Each number is 500 + 25 x the weight over its row's rms, rounded and kept within 0 to 999. Layers, rows and columns count from 0. Numbers have three digits each. The size before them is the row's rms in percent of the matrix's.

# layer 16 MLP up, 1920x384, rms 0.0544, rows 1873-1901, columns 144-191
109:543480455470498475531493529548501496496479457562540542536533511506520497498506484552456523528518469496521560467479527489515518524495515517494488
102:506503510486531488534507543519476528502498490489511504530513479504490502516523497470542492485505547501506550518451481485509563510516498483502534
094:515517462448506516532491520506488516487512509506523509488538548501550535492499467503437554481497473499455489555513531487507489444503489507516512
102:488537474473516473482491526490476544487488456514465476511509511447556481510520514534519505489490447451533556531522508497515473479504524527501522
102:475469509446522477489447547487497494502509532501499478528497549467491528514543473503544541484540493441511530537472509505480540500517452448494466
092:469486517493505440511486501503474492527510498506511479487525539530532481497483523508518513497488510484500472487460487491465536480523458492549491
103:508470507480465480537528484502468489460519512494518481437513504496522510542495496512497495502516537514488521484531507506470501511501510489476502
098:493476485496490490514531487525474518504468516464529491479520474496492495520506479508518494505494467470516542481503510476509475522507499455514512
107:497500509506458520505505493516510533485502494498491484504514530541524519500503505535539497500491522530454485515488489500540493461466465571533495
095:500500425504497469487517516489476493503496493504510444516508499536516526499484478505506505508496481411507523514492518489455518495499449483470507
094:470498480489483471490481566519541491525492492498457508486514534501526479485485464491455442495507535500516478538547535489460492484517509474521503
094:524485508473503480450522489491505539466488496508536518478502527471484502512531502521491511449503515489464515489474536482509470513461509472499511
094:472497500461469506553456486524506484495487513494491556527507511474517536523520466481497490480457460475513510518523525463479482477488517532478496
090:504549496499495519506535502511496480499486507505529470496495520524457490538519548540537483517459513483507477538485488471543458505456499482523539
092:496516522493476502558506493481523511495527492507483491470512528571489515539495523546519523477508569501517484472493491476508474509501501521483496
087:503556511463528525509510492506506488507521523506529485510486486513487465481473540523530516507513472488471551491514471467474486516505531457494509
089:519550485497499497477548513512511494499504524531521487464499506511522554539513560540501511481490503506531504509519548480499488534452477491509494
117:541507507464476460540493481510481502493518456497519477527499496537521523462510512520513519490465511509459474520493443495499494526525494489522490
090:501526523507502505488509537482477484501506466533508502493510463454495510501491546512489527480475528475519491491514537515474511466522501494490512
114:478490495481512514471521532483489488507507473502498492504527526500520512518477502482453523538480429565472481470512499482465541467488444482478449
099:481500487484506513490565540548494480501471493482520491492524521500522501541494464531487520507475475515517525478498499509522535557510501541522503
099:484513508503534510475544504478500489476528486530562475550522555490507487467516488511512545487498482486500455535501494473519513423482501497521481
105:493490456459509514497513489499508530509455475526528443464479541496500550512517550544523526479490559544453482458453491484486500500493442456504512
098:517518468494529488528499521491511486485490458517527489482521537505540528560515475470475521494469498510485504486475504506474524517516480494466482
116:452508521516502527556501529522499508502462456488498505532507467504514478563534534477486480493491502499470506505516534489518503501492463509502478
090:500469477454483527544518514464524526492418428490490485525484525526512507495486516511524486531506508479442486498512486487490492460517509532503496
108:483488491552527475552446506464530485497528453526519495485524485503564498494508482520465512504494502519496463555496539496513536500504505463500527
093:495510509496459480486518500515484518499489499491498505483532517473508471521480521524459532518439431505440480546473501476516532519501465505521509
104:518525496496486503523484511533456521485517474471483500492538536484472531508505475535468479487463443514508491445515521496516531511505506530582503
# layer 16 MLP down (transposed), 1920x384, rms 0.0504, rows 1873-1900, columns 144-191
109:527502465494492471469506490557536507505480480522482503506525519491554511469482521512497507531492494513509494532541481496492525518506524509504499
102:479455522503494483478511528530489540509496497498483501510503515481482517500512519442466492479503534498479510491466495487508505503485483474534544
096:530525488505534494541497502480532488546507515488477468562522522499518534547555486544508459499510493513488461512523497523452483479524503522515504
104:490517511486490473527508516492516483540473525519474493527506512472553495529452501512482500474535492501500495512535465479512506513510473533485528
103:485436537478485515477510507511481510539544522476518518525507486496491500470500564551504480513521537494472511474482519502463491550499500487466518
093:504481493534512481493473547496500522532484477476489473486507528524504463478523545529498551498517487497524527518505515527446529482529496526516464
102:444491496507490475476511462521453518519479494489490487449521466500513553497514459503531494529504546527524457427538461514484528499519474487479487
099:481432506531515537557455457530528529499510494513474477529563493525519483549513479520467499461528489516507480478485489540501453538496516463481490
105:542515487466493519492500504511491483488472518523496456516526552491459495462521510533523497483487489530478523499509473481489482512430468513516487
098:489495504524481458527519483532481530462522501499486500480493531452529482464475514491517491516464530488486463438506467540535474541534548510475534
095:528543489484528516557495498466490481519483515484533502520501518511468492459533506531499522523500532524462517500484476477467487478475466477498487
097:496534540538487473483498467526551439518513489481530536474465514535480534518496518521492499498470508445506450497494494483477516540435483553482503
095:491435523518549472511542501532498547504505545516505491489501465518472522530488475528510533496510514514477547518523524541500550533522547522535533
093:508536486521463535512494451531506456502481499504503518475449505492469465498510497546497469478492535454482499516496471521494500530466540448514505
094:494525484557563494501519519509513469467498525516495510444490504513513530561510493555513496486513544484477448460523461490491505517463512519524497
094:476510483500516455503509505508527464514550511484516544510466480498525423493441484492487507532465489496516470501457517476486494502509550504485500
090:524479492500464529483554550480479485471450488490503476497516495464497497497494515463487501540507506488525516521509512539549492454519485544470486
111:523524505477536513493553523509492519509487468456517496533495476509523489476528474503501488497498484520520480483500452509493500522455486471508490
092:465491514503486510498478524479530482494566525462496495522490493531485492516472485510491484502528548517482470532438502610482511499517493527465520
107:480472516463497553544550491456516525513486529488506496508574483510496517510490481478525517465517493490519487524493490521481506507468502510489555
102:518539508461461546470532506480506487529504553456461467486463527491475523503520466473441485502500474527466559472468518511513501532466447528488511
099:506492503495528533482513474478496487545501477550492485493457477463505488495493492462531461488516465476530481498490503546513484524504531471498489
103:523493509511469515505501443503492515496490524452545473484507498516482520507462499598476501494485527509502499458512473482477505439506458528489501
099:526488476520474561509539502503502497480484513527538447497500489475492501505532471511516502461492523506487515503476550457504488464512469498444529
109:476513516514476523483439497516469534518488449496481515471498480481493512517513532489476504492472482498487493473537524513493489505459471511513470
093:491477524500525504516458513486495539480484493510523502483493508497491487515551478535515511503469506479472497496515485492504507494451492530482513
104:492469504488544491500475497441518467522511481559530509521510509480525505534472522520494505476503512512582475491508499502474479479529489492486474
095:491518530531485541524493521520553506448524508524494541518528503532500519477504536523492473483519455531475521510476492489508484523489469496487501